Weights of a small transformer language model.
Architecture: rotary positions, no biases in attention or MLP, untied embeddings.
Each number is 128 + 32 x the weight over its row's rms, rounded and kept within 0 to 255. Layers, rows and columns count from 0. Numbers have three digits each. The size before them is the row's rms in percent of the matrix's.

# layer 15 attention value, 192x192, rms 0.0999, rows 0-191, columns 128-191
099:115153114144138081155161124109186167113172070073135126114094129143056136201105092125156117142168148192129104099138241107164151151129148124109129135112101146122157093088123153179120160122129128
101:042077123123110111157138099162115102064175139118114130140122137154113137148096125119130108066166145142125135112149126166128109130150158194158149141184089170175117167153086082195117149144123058
101:132116045089133107106087127120102145094142077129112125143109117110173154067133111177097137189164140154132160147139103142104166158111105150151105174185079130129099113158166135109154109103158138
092:145125146096207148177135157158100158085106089123105133088140202188124145101176117166103116092135097164096143104133171131082162138085159119108107100101149130119071158099099152079135135141125157
104:113151101174135114093115098157163088124153134142060113112079142177130108101072142121173121125094184143125100109199155155170195101165182131102116127117122141101098164140166162098130064144141146
103:076089142132117139116136160129153060134150179124165183097147130151111132079121127157150120087152133067113140151150146109078108093111085095119050163117125086145205085117119134098140071164144134
100:097152174134143178122100140087108101116191078112124136151145133137087212122168134137131138145116116097160162187152146090102077145139118152131098169136065147137123120118110071142168153098119116
094:206138068165129093146099089121124111127125180129125136148140240154131164069105124195132117221099075087151154122126149149118073138093117091129130073124080106104115173161147119126085141084124124
100:097137178128162160136150148101144151126121093155176149158120131148164162151121157134157085170171141149172127126187119157098153111110142127128193172117085175149089111121149134115098135126209127
108:100105120095118139128128142113140182154100101145113103181105115158095137125177151097134162112083117212129130180148097108075171054091173152096182163164099102152081149062122086118162074118077148
104:145142103137110181134149126070123058072101103120186120168157126140103112125103116177119099173094152141143132145127124094135142161084138107145116180069176149071097134156124111119101145159119131
100:106099113134117139148167171066109129135110105162131185070172084142111158153108133155116137135112099156110165120087094107143168160126157185081070134133091146077114158107099083088100088141098135
101:115081147135160130117143156098143146132154191100177168156157155104110121138084079117144110107171189147080090201169146116119144138169118132133110135074130159134154120094133114093106145181168079
100:126124160161169142133130099096181138172166144150165074108107113156149122139093120137162080167139142096199134134103151129090104187098056116175154129123077155093072103056070121113104103173115116
097:155146095121181094092129165116076188116122197126107102111167135113072145086139160140077143159129110143145150165065067115111151023137140125128065129136158142132103136095122111148146130116098168
103:150148099116141153103117174107138123147166067112119125190157153107183166067171104125132110101187124059158161100088091144097170164113106145082130129132114115099112125214184096109070161122114077
094:147149168140115127188142170142092133122123109136119081086169115165072145038116161129142074142163083136115097130077163148063076054122133148122140155146148150077147102082134124120162154102103136
107:089141184176182097153169184140207220093137092139122104112072132108118116117156131157063094104122207156078102102127154165137167087152105109139121223097099103157097136125086125108120105103107100
107:158093114162129123132119146163152153117100162099152123086097130127136074179073108132113123127101084142178126128143130091107103130118197134136150180157101106113127127139119089138074098101134138
095:132146132154151136097107161096116120112141120144143102123140141128071153128128133114130194144163145135108102093107141152139161184092159147118153126145177102087104152125083122105144162155185153
100:167151112091202128147134084136177153159184142129128132140097151122163034112122177065125094097184129154200127106119057166134100081139090052077148154132096108116180111190093087108137114113142127
103:130108112123169183164123106103076123165197166136086143133146048131088146189088147064120080137140098105096137115160171117117146123111119153107154118137092126077127107135177116095097121144161148
102:133069157106128136114142119133136177164170154069065096048091048124135099076128138113146179155130171108159142113112156117118117162050140131126164086130155172149136092129130192081139088123165146
097:091141108079105123125094092127117143158123157093099070146111132148158079095142114119139098114161092221127033084119161108142156150134133115125101065142156134102147068163140077132098105148193077
105:067142158141080117164121121110126127132146110117151106132179151114167176122136176094092140158102147145191137066164116156081116188131083103108088082183133159144087106096131125133101134125155080
101:101145139110063098119165131130052092146108049115163157135126140160174183107146093130138111105100122107158108141143112124169150091172083156084151157101129137174156162193180146076217128129155112
093:138134086066123127108139115171133166112168109151094215113151172148071102110068103121104074128134104110103118138089175175124175097135138166150143106132181116175075159099105171125103106116101142
097:156106129137140110098108128083060183156126122185196122068120105081046151079196107118167089120170123160216129074110144086107121123124030112127140165226160136124104174173147075094102159162096121
108:135111102124137085140109102139153106121095169157171141135089114133125099119128152157137143152159058145182109123083096192125092172118136164128144142090131074135159161095079131161133068103136084
098:139130154067132141122057031138105126088099135146128127113127114174128095099060088201097111076102132132104077112130084127049098178130132160140079078151093120122099117111125165108181173136135126
102:106098120141066165094136124074156149126131126142140157171138188071130105101135187121128090086180110191122059144136143163135120133118167069150113119133046168152135158150113097145143104154109157
101:148083119169114158121097178169195160149170163109146075146150116083189144171126199157170119146171184100124100130100100141095158065165118179098106167208087094130097102127127129154167131134149105
098:082139124117143152152121145156087126139104146131161150168093204058136114130122165098140117129065117181106156110119103053128137099101108162141204149131206113145127159077061166128148166135104100
107:130161120154140138112157113122164132087137151123167174082133100100122124175147133174158094064129106113148135094147193086125118124121167104098105181125105097122106071103115134090135110087174067
102:122153142119114163122114111038186142143078157164140072126144129180113181160111203085122089108119138189151168113134131131157119148112097173160110093187119147084109133156072137167112111124106127
100:105144127125168151110136092109153098109207143141153082148065094092111129160122149126131091132107106173179092138076133137124064196144121158125096139138143152105137182034139109157100075074079099
101:126108093136134206198155139176135147148109116134113162131046125128139138152055071130115113094170119138111101120138102099165105129126166136130141142111125155173145087073195125135109140107110137
101:096076119135165115061190094120127115159074116058104125134164201140096103128076197134141093168147105160133160165128127110105166130101149106113133114164131106091125108115142143098183166113158107
100:170156159150131166129148114075150179088144185117090153131115173099139139151085145139123092106158187128175145096089164133100081139121116145141112113129189166120119094159091065147143058111145153
102:145162136160149121207112102110150121134133169126163157132108126152107123100083140094173166074153093052127159157165126128117191109101167092093109179220090107097162081090133086161097119125125121
100:129172188127093124135110135115132111149171173147127110109130153105141110153096130116086129209164116129118110107078105129104073130140126157097081177117124134137075097092141109072097170146087178
097:117173159123084197134154074149108089171089157099101048156162173107132084131084093101086097120043102096115147131155092100156088162128099131091122140134104143100098104111148157134133158115139124
103:123169150069150154127127122133091088121081148127072046126129153132109167109176106148135111109192153187121065060188174154135138112116128177137132138109112083157071156166103151123184117093102165
097:127100164174138186161148096120179206056061081122093195142109103074078137103134147083126122122116108117112117115135110106138108127136100159120152061079161117158130127105055122140182119115179118
105:158137135177106150134107123113141181133152127096102184105133150170141118157090150103123098142147172171123088077164125124098063112152139194070157125114080119131099093168136184097129186120111144
106:126136155119139117081118078142138157175119158140118140108106129100137091072193112164173160051204135111123162135177101194119104137101084138133121143108162159120124097166109113127080161164187065
106:157131114093095147135154159128093140147174172123168106112111164176154114135121146203141126108135090141077163081164117131120188152164172122168104077153117133175120120124136082142148160082065134
102:208109116189181203058112135155171114098085126107161132108086086114173117098164145129095134130164152105132135135113146155122120044120033144124133070170159085113125143130133176164149146161161124
095:118128115152144153099139117083089080104182137127087110130166124176113079192105145111202144083112110144130203140112094120100176072130129076140098100099151066155100136162120088095125121137153146
099:135131100041077112152112144099186123112112207080127155099119071097126147100081144153155123099203123122156073151127174120089119080087108139180140089128203129112092220071120128119194112162175132
109:152089143124128090156171123127105102077166182139129153123193129141222093132148160130184065110125147080123145120173128132134150080130139110107120158131137112143124144099151093103201199126102182
104:129128152098160134170161124104097092128103087025137117130147113137109152076117157141081128145121126109137117141164152134161169085168080114151117142177126105186131141124135087118111128136139135
099:088107153128062176127171114126115141158113120100110045166109134123141099151066135109168099139193163166188101066104162124148111108133123142164092119138085131087141176103124195073133140166140103
104:098132142136117151091100118125169132159182107184107086133137128131171130122150121121118150141189126113155150137096137093131117157112185129072212088115197114134126122140104075124100150063119132
104:090057135149169140149131147139161109128148097154145111194115104143115131034119135156090095109145124154132142229183166127164091138140155149113160020087197086085153133080141102052129123161079104
100:138097119166162192159137146178168129137132142153116125178133101130140022126133092142132119089148147139118149119090139139127122149167142100182143156077092106070154133132094112121174126099144088
103:107114185105181159033142076131166040114085068172164126133104111121081154154127094100168161099144125123146102112099104091097112124185105139103059131107094134114179134152142067163159148126085154
088:134125216107114142077150115151127105125100096127114197135130101129158200134107119131099111100157158134090114154116075076187106131145177076130139189129116148098142112125120150124129107111080146
099:136100159089141095134131110175150160098080105172075079140150185147120104152050196116120121079150157136115077139194141115145136103134137137124153226174155123139153072163130137114114141143119078
102:181099126171129073125154160086125126096113193084131114148141116112081138119125153169163126059159105159145115195108041169179114113114164199158112111149121185146119115129092102115114164088186108
104:081136114143088131127158152185133128132144102166120202112161132155091150174151127160101133139123119084117149121081134083153066083072118164146122163129072156098112149140111135171096150134180114
097:093137124146090144125110148147136121121115123140169124120131097137086089097218126146129078134200108163202174194110113162107159124140089124062161087108056101170113126132081102132109176093123134
099:153176156064172162090153157086119126096055096121110171157123152077147124168138156135140181152147122159201077138135142142143117127092114097104146121114147117167170120120049088067084157091149235
097:091129121083116145146129105095107072112069109170153115141159094088182172115130157164166189192137122152086118153129175136120116139160143122131115181177102096109137137161096159139071123093118061
104:132096103148092070093083151104115091143119121130094060138157110077114168130186146165092138157090130078197197133171153082165106125130158163132114126186151173097103179126091109140091142088177158
096:152169099158108090131140118161126137142132165152124162111141098113176102132116154137149157116124136155122118128120177104210110104137114098102106050150160061128130118171168131118130163136151117
100:100122145164134171131099124117126096122110118108160139133116033108124078172145067118054127111175107120140169097096159085124137134162158204129142149090162155127115117090083173052117107155122129
099:103111040159108178129181163162100077085088126126100168185113142148112104150113161084113180143133130113123082115068125153106124147088114108140153121073175102131175117154144182112086136166107075
103:094141165144141114095107113108104142109116134128088166136157121056141161099113143136102102070090087115156104113081115106130105112133126102105181179120130111143148157158098119116038128156140147
103:133136132153128122127180117128099121137127183129128069121128076119130156128191077104104157117092103139117124147209128136139150108101125120121127151132068095108142124114122131200166148159159131
093:095155178126080093119117095114095077123085139079098143159132105128185150148107126122160095098134143123158117208144172179097167083155148115132133179113148110159123159117124039161114176163164143
095:147166192187166095088164167079121164126064115134103109151108185099103145183170190194145076206130113128090124127107167117147110142118149150119090128127123104131109146187158155207127112154109172
105:118064076140150105065185121044160168128091160118184149104143114143142127087114060108104148127073156134135136165141174143135126102125079118127152127095119150092161139170114138084086167150116177
097:123191110135155161114125067103156150075154123114124129142162164140106124072136100161148114069176133199177143120128142133177098126180100148124149131184138123103072181142155183069154167090068159
094:131137145116136108070128145069093066138190093137139194059193106163104095109113136116096113138132130144101148080143111131113140138139143133159144227155138128145082139119110141104060145132144080
100:126178152051133162119114155118171135146158141157088138181113136190094160148128093171101076168106140134238091176115136111149185105157109113102114120037105121114163120165083116168122120129070082
099:080093126152099118169124141108163157096104170105173156115153169125094142114122142059124139117168125076173140093100064172163171155118137151121147112150116030152094157140202162188128095085041113
101:182137105092132100199146153113121091132145110079130149202131151203151120173126108169092147122135146113147106171111156106096117098108134140170127104168106141110106085099132105142095090186123134
103:101101086140061078162111171116141084135151151161052099138178127141158174101072069132134142026134190153162146110044081117152128155118157093082111116144122101121091088117125188107142149111080144
100:105153098159089145101120121097123128100063072106095138135146119118146071087141184095108154184138180079139128208132166089148141138170154154117100104104132144234107123106111105077160129146101150
095:169160085125161145115141150119146121140136137155129170135153119136174106085176167171187162173112140092169109097120135101097124163104121148149124127103119142103148135141112123105157108071160117
093:067092131167123096132128154083149119153202124138126083136122159186134122113087207092127147120170201121156114132162125163140164115114091149152045158159103146094161149169092131089078178117088125
090:133156136128215079138177125108121120194173158138095120152135179114118153135123142140114189097145138108156094127159119139103138106125129076112082085095134119146168101094082146147138166129081129
097:071140153105114125044131110121098060132113099117122166139141130223100137140094009118161167151164089092150160100087208084173169087153093100083121166149113122170161107106121128125107156150115127
103:087158098110147149133122137125094041148105177168121153139099156183150101079150079161210151151107136102146146121117167132155170117145150128132137123091126114133115125134095113136102118159100124
093:132129118113111108136134128137132070180144123114147165127075164163158149105137100151111084072122144140134108091116139130055140172137095132180084065147159094103112113108039153089105131170153132
097:180102127155129149144150101123081104175099124162153101099130163074060081169059121118117066120192094115134178112123130070146148111154157166131136096115155080173101141129098145158139074172186142
098:153092108125125095116163155123168123063092073122148083087193114129097107121123163135094108130029146117147073138089180144138122079120118140141100111133186137108081099091121128154142164162099131
098:146145118129143094116171089091124159130102092113110171086092080095112105102103124117074195138172121112150127103147130125141155109091141147176120122196085076156102086072129098111111147080158102
095:143125132096174148154123136149161121135094119133128166104158136147083097126134145140126162087107141161129149112092109158084207084102134122190132098159174145164124081134162106180052154150116133
095:087110128140138154187198089174117114135152103158128112147107134099122127184197156140143116159197161101150153031110123153136165143118115129154150057131109160130106128095153133104156154066131144
092:145070109148091094126149136068057146058105154148141178125100123098105123105114113128060108061136121130161079170124157106186137127151159134118076125098101141139124117090150106123144112114163121
100:167091116091130122125108130099081080168164143165097115137090150110101217145139105089168139157088128086125111145118090169120169066113127197164124048144135130052135107183104100124068077095165171
096:110153103081111161139109111171097126113104122161129125166133128153161108072193154122098145053110191137158070110151118113107172158126163143084150093146087164123129132121098140112126151104130136
098:102106112117119158063106118159137103128116093136124157064131078135108180141108165153092142126124139155099118121109106128164087061061145179109099182135080163157130164147090160129122176132106198
095:125087142102112155111128105154129137192118173176082175112163115167097169063097118126070134172145106170171093125135131099044172117097110104153117160180130156095144201197099085097182186124172078
092:135160136161141117147137126120114114133110136144124088048150089106084108122120115150120141151141102107169185123137121143126127138080133098134115192126163153102079106168163117141090167085054137
098:122138191128175116150155114101137127142124124164118075138112063138125142220168099094151200117130092124136121124122126149127147143168169071179125149124095095113119100164154202113163096106148123
096:155126122130095077120109135145098132112144135130113106148089093086132086144133143126197123148144159120216094149122165213149155117182124131165105049153138132112186102119125187079132106115187147
102:166093081084181159126143175106149118119085134140177225149132156100125097104053123104091067074161159113128063171125081091186114165157123062145155138136154117132132179098128096065103123135172139
106:193170182126139142152114161165141139151119145169093133128172111136074167137138135104135121098084093107134165120170181136126125081069110120167180100141104128133104091153168112141131140125122129
101:106055117124153103137199134184155129075137145104077117125111099106099119188187139097121109156089129074079138119117108144136100123128053089068156151147118140078090126121093155161160135111133166
096:131135157102181131159137111165116071204134125087112112071114134126095147165166118133138113109103139117163099114134116108155136144131120118129119139120152050142118109083154176187142172157192148
106:085125103124134132130128186105133105078162156129119103119188086092118138134119114134126053137244089093162119091080162143132112181050127166135154152126102099140121077201140120144163142190147100
099:098150103173133128119103130105117118173137147114115148163160146120089149080151117135144091066152157074150161195112141113090131145159079193106109111120092094114179188118183144136116076171090118
102:093095175178102140139142165159143152149099125154127081147146188127104158071176130169130182127139155096169114136117148164116126106110110153129134074145193092187099177174114133118158189118073113
102:151116102157117114166107104118105179094087156052084140150101052177133209122090105152125163115129142099135126052187143103086111162080139106166134184153128128069132110152164114125115175165163116
098:103159105176154121119120130106074163174115130085107166120065125136130109073111111123107173163123129118125094142119154147078135143170131109187143161108103077130138107118168145137104154119047147
097:124151102101145104089145079106084104149112102133152147056121178136196127090093096101134109144074170164163186128108096085123142130110170102074145069131165145132131163128104084144119139091079124
094:121144160188143144150141121172127087163253091104162094170091101137105152146153187125129160094109105095176153104163088153151066149162134143131084117125133087179119111135120160138126121164164098
108:082097165163102138093131165206094105092104136117134136120128097085131166133107108099122126168150084087110152084146154156142148107144152135112121120120084142115123138075083167091120133124131134
090:110118098114112141184137139143095125146119100174114118179136158132144117114124170151191153133139103100098126135060191181134149179115111189126061070180125123148142134137137141119177100126060141
089:117139187130101100153040098150107113079135147121102097179154175149100115098087152132109129144115182089116051090111073126170117098126112164172156116129127119106099158132093127097156136162134100
099:130104140127103096097138074097069141096088109154144129158137140126150116111108070107105166112162116161160164111128156138094107165154070153059100146110123128144167110127121162088118114115129090
094:160106115132117112154106063160116068072138130093079177097174145120059111099105168124083123148124068119138112132153153121075117078097125091068099144064159139158127122116134136112123137122101106
098:108113084148126107151125129162152142102161137095114108109124133080130116099113170158147158155148079064153156193143126167120152163044142164175134159112133149089099134124134140189164077114114085
090:107127106159131063054144106144077201138176060105125180141131117151169134180137165136104191135143204094123085102098139194164134088151129141127139147153143078122101146075068079117172145126138134
104:088080120113115154098144158172123096119079082146152123102111148147105189149091053149107125125104116079075132094175198141148108040122166173073168115155127141178130141114122160129090139050098133
097:073172200069159177127115109093143154132167080101137143122140127127157141173085104209148156086093107113098049184144141131153065170104095142119140166201132092126156109149126075133142113117116168
094:110187154167147048108131130122166151062162153098157186188111119148132116082163125141185134104183143108199148173092066159167125136104139130138138171140116106108125099123155171099143060151154114
100:112148097032154134119095172076131092171156138142128113116101123132106114108116072148110102134120114155135114117118077153074160148145107069087131114156174112120132174175147102119149094120033124
100:058141134159119122071165156141137126155079192153145142158142078111116174115120121164130078097161118196104073093148119095111112115146142128136126136128190134090116122081118122123105166019135088
100:117127108098116107056142138120124218194158129113154091121104169106092160152195104154136129106108170112133112129069150079130074121112149121121103198090187153121163145163132113113042094103156067
102:115129200071166123194206211183174050062119107145113141156103061183080165161113151144128135120092109090186156095077119176137102079127151120125147090151162147124116084118147125101182143103170147
092:107067098121105167155091157100085130147111100146146172109148131148164157166137122058098117092105114118126060135195153112142045083074145080117111105150099113147101155098182121155145162103089201
100:153100087178134155084154097081146101175120096125122200116142173115135167114132117179148137140111171164139143139159149130152091163137124063085101018125094089195153133075126162083143169128127178
089:123116101156170151147090123054120113101193128149102111090102152168178167107131195143142137106156062147159137129121153106149118106103060109110142133120165178116161148055155100147099130129084167
094:158158211169093156110177102112112097196175156100126146137136186150136114129135095126114087165148182146093152146186149102138132167140153162085119043127123147153131159135147176175131133123128123
106:101147149138118143148118174139138159168097161112165109162194105142131148173200112108129116096120161139103175110137174163184035163108152181063095151125150160120126131137163173137077115143117082
110:167157104109119132095105093143073168106142153091143081106120160097126135147079094124129156122202113097137161104123126098049159111139069170114139085151176118169164111153120082047150089146167112
103:139130128147121155164114124078173137165088092205131108090147042130171096172174145055104173096149132178085133149106120117149142106166007110125161145127104174139125187137079087147160133059121139
108:117117154129088088128112122114145117131140091104134125158149200126142115168145147140161093135083130146142114180192125100128099167113157117139127128108087251131174127162131106113120203143070171
101:119167117213057115148180182092086135185136127116099084154097149092096087121195121153108089108123175140137125117153149121137110146155150135143136125129119162140126147100170147144148160131122113
105:158152085184117170137181112141090123131070107208100125088152192120154113108064114142135109131169074112129106096121163059115118066144140147087049170142143102113140088112113144156123128149108094
099:137091155152181149146123136169107080199160113115096097129135138124154179199125174108125119099111131173104102114158136067172117123068225157084174110147088155102160162133154155246088095118128143
105:113099220165161112099147079128200169127117096099135134125103117098137148144116058099122165101153105147120155090089175163121101098139117032094115107156106102135107180127090144130109048113122122
101:113171149100081162111183141084112119101097108138153103105120187078093107134126126115123131105131115095121110147096106141139102134166146153149107106113129161110156121152123135088194116140098041
100:106105146073129109108097098157140110063172109145137122133116167203107127083105077171152137171171098137108099080120039141072127097127108135120200106147090126108143128121108133166142129180120128
098:123100107104163191128131069150170134128105124109135117188208124197090118129099130127124111128097137124128095083225178148153131104106139148083098183201092148147180116175170114117103117149090180
085:080135100110147105142176093231129134089080183151150037169140095126195127146164108147113163147114086111094147091112184093159132118097104144148127153169135135096141144153127174100085120106124111
106:156144129115124126184105147106126143092093085220114092118106130135173093107135067051145070112161071128138080176061091111151133121220127128173188183089146112172126184118106114125158119090131137
098:138112081157119147123135166176117095170118189138090105194181135091085063118107138121163122148109108093115087102198113125150150162153164130102127111098151168123124111098186091154164153135080129
100:150165122142125119134197105171101125176166188116124115108165118099089142114076094114170125098099136134067101089188158155125140166119080128128118101090129137077225133079157123166062091156149123
097:103107132211130144110112122073136166167166134138112072111106152137168105122087118128147142159158121080099140144153144171175177100138128137103166104104107083128173120134144101171128134111162134
095:083130081132154172153151118138132109113136113139115127139129211077088127131153163115124147103096076188103114109146142111148103120153156057044105130119109097141098141154083088107115215163093154
096:157178123215120169129128166097126106144070144125087161091201132166120093161123105126145151090155082142123083113122163104060153136090109151109176145138152162143165145103191098124118102087108092
107:085136105112120156111140160159061107126111168097127186108174119128104191081108089117126137117104130125134140120114074153117112149142151123125078170164124156144148099168170127103066120179158065
102:090141083138130131121122170097140121113142153179113092146177117137184089102079087066104111156112079161135142142133105146124150172199166185149099138124108108127145125172140117087099156163062100
102:128109147141104102106135135091104075084132130093198122114173148094148151096148149097133133132102121123126139126098147094129138088034144101074142070156113167161147118095173134152147139108057141
105:193149049123116126167140136084127184090133161152124076077096183088146117161083235117156128152158132135117128144133170136112131116151172159090124175163111184106145121118096071107159142093103076
101:118113081139110110127145151156152146147160177103114098118131032139129136095084169122153146150104158182100132105150103101086177104163117109120172063117177112122166154108134160080146130079175135
099:137146101123082161124175105127131139213125117145191148113081122089133108121183122120117135060097098064111180133142116147119100110111170150145093151160152161127111099134123177147170118077061093
110:141117146127131121157105101152129156113149129117158127103172166103104076099169176109149092113150165142157173134125125089181088165148153126135102135162160105107044147109123072125173119070120109
112:147147134131172097178078167104117141143145108130144126105136162125108125151144133078152200154140093138130126114094144061204153098162176112087063126183095138192122129112138114141117112119101170
097:132163091135121190091169139114109201136100144154094150143167124110110150140150106131154121116106082127131054071075184125142061144113128095166091076135185131131115131107137117084150066154107146
106:130168079112132155136182117105171142149102119100130116123149162096110107099162175110110124101093036111162090122169129132126075180172167138146078096080152160147104153112098171056126162162105087
102:119127099137110024151132100104112145110152109083197110169169091092083174141128143133087174177169181149071146110079130111189149124028207102113176138090123127113145117113139125153152107126113144
104:172127166149166125136122158099135143103080079101081067076122169136135073137150163094146098102106164160173124145133162168147124138140117103122149132095106120175102075083181108158144168107117110
094:100118133133158174130142120059148114095158146173133101123089196110128118131141112136139100090181139085128131105124127123116092142124081128156106045142185154132114152052125133059159134095177122
107:079132156142098151131107112127153110157180163089161155153084102185123121127104162177126110098139102071131108098198091111121108195150122099123146156144077119108098136139107115136154128142162111
104:141114123140091124161103146150135115131180109137123107133172149196169132141140119136131101122147161094083118138148181130108098114152168055172142160138114113130086168097136092165135174038128172
097:129076088173122119120071138175108100128086126147167125191173115134137107071136178116134136104168198078158120166108072155158097108165083140208167118134144172088088152139134146095156107112152131
096:118168080108117144132072099161098144123101173111133108131176103068165110150152125093179153156081116106101182154201156092135099146118146090140122070094129115157159096119104110159144167192175108
100:137150148135088089129106103106163168125164130111107141131111137116087161137143091148155223152131082149124089074090174161085124132149083165102117124049129111132139140149150188130082156141105192
098:112115110102108102109095141082177148118157127117199078108109087149084055129153147138086134102121105157182133098104110157096169140101075112121154099075108126104139140104138074125148124170119127
103:137102164075113086142132148137188054115102134103165154133093067158062106104161133105113133167110209157117094139165173086130121112162150100090210177086166123174126159108112176107107117125135111
101:157179143178176163091167110153097158153144138145161139142118104059114137089116136163075140163167099124136128171097100137030112169166129139160098204131088149146130119154115133134157136194145140
103:131182134055111104146157165116140136159141200134123121093190095089139139133124159107154108084176110061150099152166114161105098092097133141063117116145165157132145069131182091114132119122137121
109:173144159134133157151143151120080147132166126161086113106189087149098131113142092011096144084119148075117127145110164088161089109179143155099100084137178074150114180091120140160149149148123119
099:153105094169093140150093087100120102121124124137173084147114067117087184140116090159138161108117194142109141136160120097127185075134144119150177123112082144112159124091132174150121143152113180
096:136094202105069113197102091138087110168126124168129095135136099122196101050112110153112118129113139155130120141120130150121080097146102141095190112081113138076135119177160097100140159163091096
100:052115125131139145153081144108153105147205121135148210187076095089141135131059101183128104126112152148161164184094130149140154112155154106124131084073139098109104198141108125191104135155138184
101:103125109120118169104116125135101108146120078150133101188131147154168099101135089151104206135119166137150085160156099115095114157151126177189124165098213059173150170192128174122150095102087106
109:135088101189142101133083112107087148142086084161036114100121176101122059103088150090146123100160143179131120114121175145143134160123140109125128098049170110088126141112168133133126099122116127
101:102041141129164052123102091095100098125108105136141139132110117146156128096160086187117086096092123176207117139153162159161153114118125160114070114115099137120123178056157127182164132145089173
106:133146044171120115152106100162109125168081174141057077110110107139165154139119099090123148131134161095139137135130125087192096115112142085105109168130211109112111122107164141166075172190114117
103:095193151096174124114143138115117135129121152150116165091150154077145127128101074100156106078085138169187078115094112140107074123097115162146108138182093098134133109105112133106112101085148073
093:067123123077104075138133087109107146094203172069135153118130085190107152166168151146130194085161134185138095150137180145091105119118191107108157113133108078105081162164135144072092099091097143
104:124083125107110093136072218113100102142054127145113229130181148149164145100147127123138109127155114163110118131147180087110189106106122142095067166214125089135169132208122108130127190184160123
100:116073135226127123137115172146102107143107199091096147145153110159113110154132125090158196142120121178129110140114127100148100107145144152139139152162151099195112142074073112135124201123131133
105:109082114105146074154116093128182140126165061158124100103120101156103102146107151126134152147190161117110132132114140107116067097176168039124172098145103104128107180164100095092154150135107172
100:128150151183100066111117093101116116095135120124124144156123086121118128131106159137137126149103086136105129125100057201123159175087182138100127104145139096103129169132110146154094173110085161
112:101088114133125163085086123131075098117160120092192117139188110135133199054151120177080096114043173198115138159118135171123137204112144155142147131173124147103112126124165166113119168150120141
105:060117169151080119073151101142178146059099087109153151157121124166118135081148127173134125185097164131092142104188126133101075105123112090128164138136111091065114121051162099155138197115100208
088:104102137116106102147107099132097078104160170111138081116138076078139132140156165117093108150097111157097104101163183142127075124128079115181161152121098067161126155090118195139106115131089148
089:165096164129142098062171111175129147177184119162118120165164123156088153082171180140175113137158153119126126113165085139141146128100095161116146126158132089142137158093115088204094164142119134
102:056078158114089120122070133104184084140161097060154116187105190144110153113113141153140128156092151175136174141113202149134165134103158076095118172123128138076170144117130146150155098066155143
093:121157103134151083112079138159151110139122156135130149000146150155118157114111155146128139129139121121183080126173177124131078134054139071155182126115089151134123176109103096162129119095105159
092:101147195140112201119142122113140168181088166157173069153143194092107095178150154152137113146078098120160140101121151127078172108144170157116143221066120140153098103161164151101089116092121118
099:101103101187120159069091142090065099138170140119111145075120080109118128166113093087149136205192175160151164178114101147177134111131151157146133098131207131174125094137107162177114114137067157
096:159059185135113144151066081109107072143099144113135165129087039116131099094142118176133141131121157073159167133126159171162147103140142110195147129134142058111194158138203136095125109160075174
108:135107109129101135165120179063123131145074096127142105134128126191131139106178133092078098126164164146108161169118135090180099129110186156085125169112108161107156078111125096162108138084160084